Each number is 500 + 25 x the weight over its row's rms, rounded and kept within 0 to 999. Layers, rows and columns count from 0. Numbers have three digits each. The size before them is the row's rms in percent of the matrix's.

# q: layer 12 attention query, 256x256, rms 0.0303, rows 200-246, columns 64-127
# k: layer 12 attention key, 256x256, rms 0.0314, rows 200-245, columns 64-127
q200 102:473515542470458521533510497519468483527508532462504520502543494490514486477560524499517478480454513536508531493483488504517518551508478526461523503485507479519463503499499543515442461505505512
k200 105:515478483476466520505507508524457492552528486476466530492527499525530518521476514466489499516526503490467521526544542526532479492509495524485490489542501509520498464481482478506485515458481475
q201 119:471507465502520466479501487490512483459516475534499521487461497454551493528496491509517508486500503525497466489544488485482503473453509501500543472479473472483542498478464473530483525505487491
k201 108:479497483511494476472486484490538522499481473523519460484486505501480449520506496508474486474452547477447532521503448471454536479447491510495504456466485512518511470522479504498483532489525477
q202 097:477515455536503499510516467524482493515510528523504500517497466478495510496467513525488464512516466500488529483537565507490472526519516456520484482458504463490470479447494516521505511472473526
k202 100:452530507524484492466557491507489532480499497534498535517512491454511515473507495539502491500451473487526477524485492520469518491532483520462524521478516487497496479461525525532498466501516496
q203 106:496493517480506503510518520505510479503495495472550508498478451491529514486467485533520508490504485470497440475482523506505513535493510514507509548489470500525488486522511478516520501479517560
k203 110:515504491521503519487508531514510508540512515497452490510471536550498513495510500517466493528521502506449498467546505501515511484473488518504502492452521500504486489479531476549462491486501497
q204 106:496533530452530481469482483440512496519513518492470492483541493498491491456474504482481491488487506506488506508514460476464482474508491470525544510498489536497487536519469515488521526464456481
k204 106:509495476491485498490517517477453519491473484504478430485499490484505479485491504456506479471484469549490497513531502485481513530523493538503550509459490479512519501502533476520451507504502515
q205 104:508508485462464497520498479464452478551537495470518490505474506509518506567477478485562477499496499486501539506471467467524497518467502488528479467521518444492502553486479510468512523518492524
k205 103:516492547523535549501544489501462542517496470491510516498479506451485500510466499534521515479449516491526494528487470480484533493477470512463522515507463499522487523515504487489472511455504501
q206 108:538520502488490521529492463548530479477472478516519464530513472510480526539479484475463519479507514476533506452462491512517464485558493514503473513480506546496537524532493531523453510454486509
k206 110:478459497516516498484475495531508509491504494509492535521495535453530501513485455485448509531521495473498521458480524501537445509526537472512516502515513484476545520471477531506460496515491488
q207 103:519536522528526500547470478501501517473512517493455458507506446489548487515500491484517506473502518464489522543509502489480525500535490535480473514514469463487519501467482518492446499454499519
k207 110:512490477479500499511502496473493517489500504491528495516489521468552524471507513492520545521535520498486469493561512461479529482508505508510476493499497456499513494489478530521498554491500531
q208 106:514508499478449516469527469463498489550491508508479488503484529521546519494553511501466500513439469525522484476484562505470551467542518509505526459504497492507511500499525486483498498515461498
k208 106:507497500510517477470524522466494483489523477518532485468522496542487484500529520496507530527477454475507479486506491522432474526502502501448483520479500512485502478534516471507540517502482466
q209 096:505491520501485490500466558509465516453505513533477500518497480506526521491538513500474446454511510528491493533478458471473533528474515490527486495520516504523495538494546541508506514550454432
k209 090:478487536506515519486500517522480521469478513500530507448483521495443490509479532510527473494517488541509452496556495506495488438521490507495529516461452549486522520488541456525467525480485467
q210 109:508473531493532472481450502532493486489497469494505497545500539537517525489490507510518505477501489523460472486491464495513518536507497497469536502508512531520467483505468530442428498480484507
k210 102:505481452456495461505509509525484506467480500503515517515522492515479486504505477481515487501537499451468531535483545503535507475468475532470483496525497498499486455487524490521462503539512480
q211 109:511535540552532457514470498509495473489498494489532502482513461486556469527520508491483489513508503519495502483488559540488497502529509468535518492480506496469470495497550503457497532510509531
k211 110:503489514485508484475491511478516535454524506508505453498533486502504463518515509503466500514532484530516483531507524495535512521497505555449510463485534474501465464495523534493501497510507480
q212 104:507483516502562505506470505478524503505491519492510489501487496497485456553520501498534511488458469504498505534485534508515528583545519505505463515475541500465540470533526495514501487514510498
k212 103:475548503494462495473501504513489477543479490503502505489475509502493484483531460459491560503515474530520502506468506538500502543502523523493465527495444468504518498475521467469517506463496524
q213 102:506491476489505494522522505485543469471511536494547494501536480481534527492445495466511543546459483524515484492529562471490529534517457440494523508534469529502461485521468495526549527500519443
k213 099:471511501499523497459475470513524509483503474484469525522481546510516477458491491494532513484498455471459482535541526520509530519499488523519467519493494433513458515506509493498490528547514517
q214 100:499473499478496470520504541526495484504544524525497513511499526474470481502464514463518480488485473519500508460525522481515545514494532488510508493517543516502498500477506459515453478491461504
k214 106:483539508514500507469528487522505558462527536528450470478477498495504499512493528502512505496494517492477544475489493496511503460498485477505513485527507474497510512473522516526496501512466496
q215 111:473517487480493561490475496506520526480489434461538496538467503496529517468531520485517500478500485538493502465518522512509475460523494530495507497493499504493495568509522495486527529494528463
k215 113:546526500499500474506484491504486520516489500492461508540547494495483518515506461505519503564524530509456560552469490485512455482511520503517518489526494503499507511491490518469495508534531489
q216 101:508496488519508470548465510495477464518465540524490517497530529536506491496508489494512523498504537498483463494498420462497514515526496505445484518483525507473533477512466503509531501519507494
k216 098:522470506462511522515519542542498543496504494494473504524495520513514491475501467520474495456510503549525464506536532513460519521488487487492481502529483482495447498517498455519490510480506426
q217 103:516501504496523524489533527482485524463499477480524520488518504477498513515523494487520524517503517521521480486449523496524521471502533505474470475513536514488508480466473503467466501550461513
k217 102:520491497504471487489493535503500513480476466488477508468479500535511511494552496533451542482519494488497480489520501470504440501500506506510474495492515501465531495497516484511488494460496485
q218 106:497501502542455506498510524512497487496524491504496500537496486483480484488506489497504526500451519522519521551514523501505518542485517467521512477467523475511523546477527499450490500521473445
k218 105:494539512507493518486523473550499512509511516488472497486499491520536520509461488535464508516503468470480439478527487497479463496491487493533527535504451489499474502513536534498490511503498473
q219 108:496481502555507506506484507526496509489524501499519504459518525543489540495456497504488500503506519522451492478482489472477495489520508499469499493528524503513530492516466521512476515522524496
k219 112:531503526490474500550519508503519498490508496476491491497492530500480486525491468542466482493533503512522501508503502475541450494496507541455512496495476550511464520496475496502457468537499518
q220 100:499507501450493506500503492482446466487575508519513491462505490561464526518504510503487524520504511511473497548496531536497500498494457501486478510530495513462454516454469462525447507483487475
k220 105:505530497515511481538468508500519504456456551510489497459537545513496474488464497507519526497477510520503498454457525502485508517490532503495502488544510494504519528515528504499521512486467517
q221 097:514555524488524521506530505524465515532474489528489511523514499502509499511482499498463481460530487493485482516552520507492506489460489434509484496505473458525520537460484539495500528492517494
k221 100:495496508499499515534504509483482518508489529492553480500474485503470462510518465524546480427538469506485508529499504504491457501469458533514500536499508454483518495479559490524502501528487505
q222 104:489495493463465478478452497510467510470484520554482491479528511525517526485495462479512520512547527461517444505468476466499548468552460510473456485537490499491515514540560513510479479472486535
k222 102:474504453521463511479507465449500489450506515498502452533499516499481476490444490484545511472514519458529477474543472506472496470491467529498531451479483493468557517475539513524485530477494511
q223 103:510469498506552481492531466452511504532488458461524529464500476471488479484505479529539481514488481508461496477527503453523518507480517471426552462536547515526505552496503555516420484529511522
k223 102:480511491475522490502500488491521492498474499496473485473537560497508536511494481517530456504478473471513526506490500534481457516457512531467502502485543492509506494487467472555506526515452481
q224 083:496429504525524504473490465514487476482520475512469475524509533500515542519478515513487508531521533512497485494459509516537499443476495493496488511440461450469507485511494482502530473519483495
k224 084:523512549489477482495494524468480482522501509510516440450483493442511519502523472489510504520492492487464537490561503488485519499450532469505529475541548499511485512526482522515504578518496532
q225 083:492517495494499515498527516495467506544473491542517542516546454528476450501513475499501495478462451518508496472482546484474502511469477504515464489539505479473508475491497463519517502469513472
k225 087:518522549487481571481532519528506474462527478516514548480496513510466479485489520492487517491480500479488539505446490569552479486516458527478474516511476497475481527467475531526481517473525481
q226 089:497478532519522536469500501488486521513499493542506509475481471523479424506536500562483483517474480512506502547507548497485516480507483525509464499510489508496479511464522515510504498560493501
k226 097:539483478501506498547483496451528495488514496513519490514467484488480477530468526516478482509499511470511474487500530514528476436488503476444485489465528521517505491489488511494500451532530475
q227 098:492468492517506473472444466500536477515486552454475524564463516484471537469448548522492488495514525490506470520467469511551522503522464540514516479516491487526517453491507503492452487508484495
k227 100:562494534477482498511496503508483443482520500505555507453491515530506480496543510488512514494517512508497487491551522490486509533511516472540495491520514487461505473539512471526460531456495457
q228 098:536515504545453503495516489509483475460508505504516495480521518498493527510553446495527520491492498455492498506516516468502506488503507467526475519503536477510506481429526524530518521542499514
k228 101:522545499482525480504446477501518494518484502467527521446514547451484491484466503451534484484491547516518515503502488456522525492536495483524538473504496467526473490522496454504478467483468475
q229 090:482499492503492489491470458482508498492485464504553506467521489521530514486494505495479549491520494495555463463496521471501533484543473464506551519476532477538493478492486481488462517499508495
k229 096:490502443461497469531449495478500497473484477531516483444476497481461508481497516473521484526546511486474465508524507491500485492524492489535449506537527494477499497508548498516518494535518503
q230 113:491499506502519502456480469451498509457484463527473517498501514481474486486486449510549477509497531510503493495479489501510484499539493475462526497488503525501488503515503473531529526498509477
k230 101:460513538529493515449488500491509503496523478498517485495503488478439478518493507480518517465492501489495536501496492491510497540542481515486548468489487522515557505546468492484477523524524532
q231 124:522524511493553530501476478505491494505478479528481540536494477533489474534496548451496490500525519473499503463477486529527471493530472508523471517485536571512497533512506502516491468478506525
k231 114:492467493506509583497541505526436475486532513511494499492460502473527486508489497466501528491497522494507518470513527498518486524490471504520473512508486498490543477488470517515431485491544549
q232 121:438471515519516491501496473496516473448491554491509485529504467499484479527496461484469451510533496520487451515520494527498509506503516501514485501507500463482500489478526509468543516518463523
k232 110:512485501511502497505500464483543531476494520448526530509521556489525519485503492542489488503491488517508489514516466468507487525546461467517505470496502506515514515548530490485563502481489550
q233 103:497562483498476465521542504521472531560501488501504462491534496504463521492536517501530512452523503493535528491478502540533482525561498470504504470480509544464526521537482511486498480480481482
k233 107:512485545510499481535486492495468472490479526505546501502485470513441499530457490531490463526517521528488497511504476472503470557491509445496484514506515513501519489468505518516478579498508503
q234 102:489523505451495538494524488514476468495501505490491560519502485490478533478517525505464491484472518518508523503497486482546512505480513514527471459494505498482530485488481464482493429518470502
k234 102:504476454505523553501515488473490530470514476475484522501462499498488498494512494515496481507477501508463479474530476498519521487499484481537506543458529429502539494532529466519472516494465460
q235 107:513523506499466569491517510498501472487491513514502478479508507484505549500481516500512524502513528467483513499497540520496497551466489483469507501512497518459503539500510520506489485513526454
k235 106:497520490515456528479492519491522469502463507512516544505529534499490485493508454527459533512497472493488491528470505485512521478489480508495489483498517481465489522474486505432457521507568493
q236 107:514498514521486490499535458560460480516515496547472508485515433500502481489461509481514485503472478491514491479501472476479489512440492504467515491510464523494499482492530544495502502540447467
k236 114:495512478486527523504487486518504538481514498486503541496519473499448533515502508538538432470465501520518498477463511481505516483519488518500500526457470516492475521488491497485483463508479462
q237 104:492483492536487460458507496490518507545477466478511484454522510504507481491495490478550490519501507478452501469539500483496511538493467560433523506540473480480489509485457488479461519515511468
k237 106:511534464494528498520535502490476517513521469465477553468509493507492504508499468494551482531490520515499486538478510491525525492487473531498495547541524515515497531511477441489508500508507453
q238 103:527478504490476494504500514472494497557519492508481503514459536496519507528492474506475477537547535512497520509521533524529485513490479473505503498492508477481505536499504515497481513479483515
k238 102:486517533516520535521526483529493484530521539480515499521497466486483449523532494493469494502467466515521467498477478453494495496516522442523475503507524448466514486504532502501513503507497516
q239 109:525482521479500455483517469483546519501496480523497484505477497527546492504486476494506480503483501463516492523462503499508536507495519497476470539530484481496492506534507503456493489516513492
k239 112:526496477524526490500488457471492530519451484455506513503517466477492521510497550500483513508522487529469524492512507511490504505510508512482485507511492485494483540491469488491509547473488500
q240 089:539525516498514487484485497530479516496525484485456534517516489546461470510474478506485514516502486505547536519471468521482522529520539497492494520532509478490525508498494516511461549543520492
k240 095:511456490492481490536479489448518442511526513511516496505524524526437495475462502521521445484538493492533479559447522483505467551517477515456508478502481495508483501515513506472495506513530489
q241 106:531486499500460484503500496513456506499498487527473533521497531515519502530532486469508526516509508531511479504531519460522533490526544513466458492513487528474503542538470478500525510496516502
k241 104:463462511475535539553540507528490508526544515524523464527500510514519486512506458482504492501518486501449463535472459524501522481483460539470510475507503491464497507494480525537525459485507528
q242 096:509504560474482476504466495506491478489477517499501458454533472487486517466490472510512469519490519590524486503510525486472463520504508473496526509515511515468487546479482445489541463508505517
k242 099:527516541499482520532490481453520520545513476492463493471457528534503484505531487497504470493455551526501523518545518440510530529513513480514490532481505514495469446476510465479496479500500507
q243 114:483501496509475516531505490477490522512506478548523497527482482503505432505554467489490466504501453450502496515521520535534487475524539535462443501533526508490476486456467464552512488498501480
k243 107:473497495504469532468518480503441545515530547483499523496465494526517542473524499531494498501495491514495516493485468513528485506559522473465483500526477504495489502510504502477533500528480507
q244 108:520553483527479511531516479506481502495507471557464536550492501518480502457487473533496534508514471505489501514513488499518520518498508504497464527541473473494451490484510526525529518468527493
k244 111:495491495483488548531533506505497524514540489490544505487558485529521524506526532471509503529489477494491482522504470474489473541530537493531456476488490540502473540491447463481471493483465544
q245 098:478486520506483492502501524506464477528529486513426515469507486531454482503469493528485493530492497464457486470493482506529490547500497527489453492515515532549497492502497545502543504459516495
k245 100:535474517461483517493456504534491468536511524474554491528536510480534509536489539558514517481472492506516485473462539522498524540551481486473449466454481497462476573509464501482443490454519490
q246 099:492491496525470485493506463474495553489526488459469510479521496507457513555503497518468500491546450475527514536487502505464490488549519519518458506508524546509516476494446501494511519491514492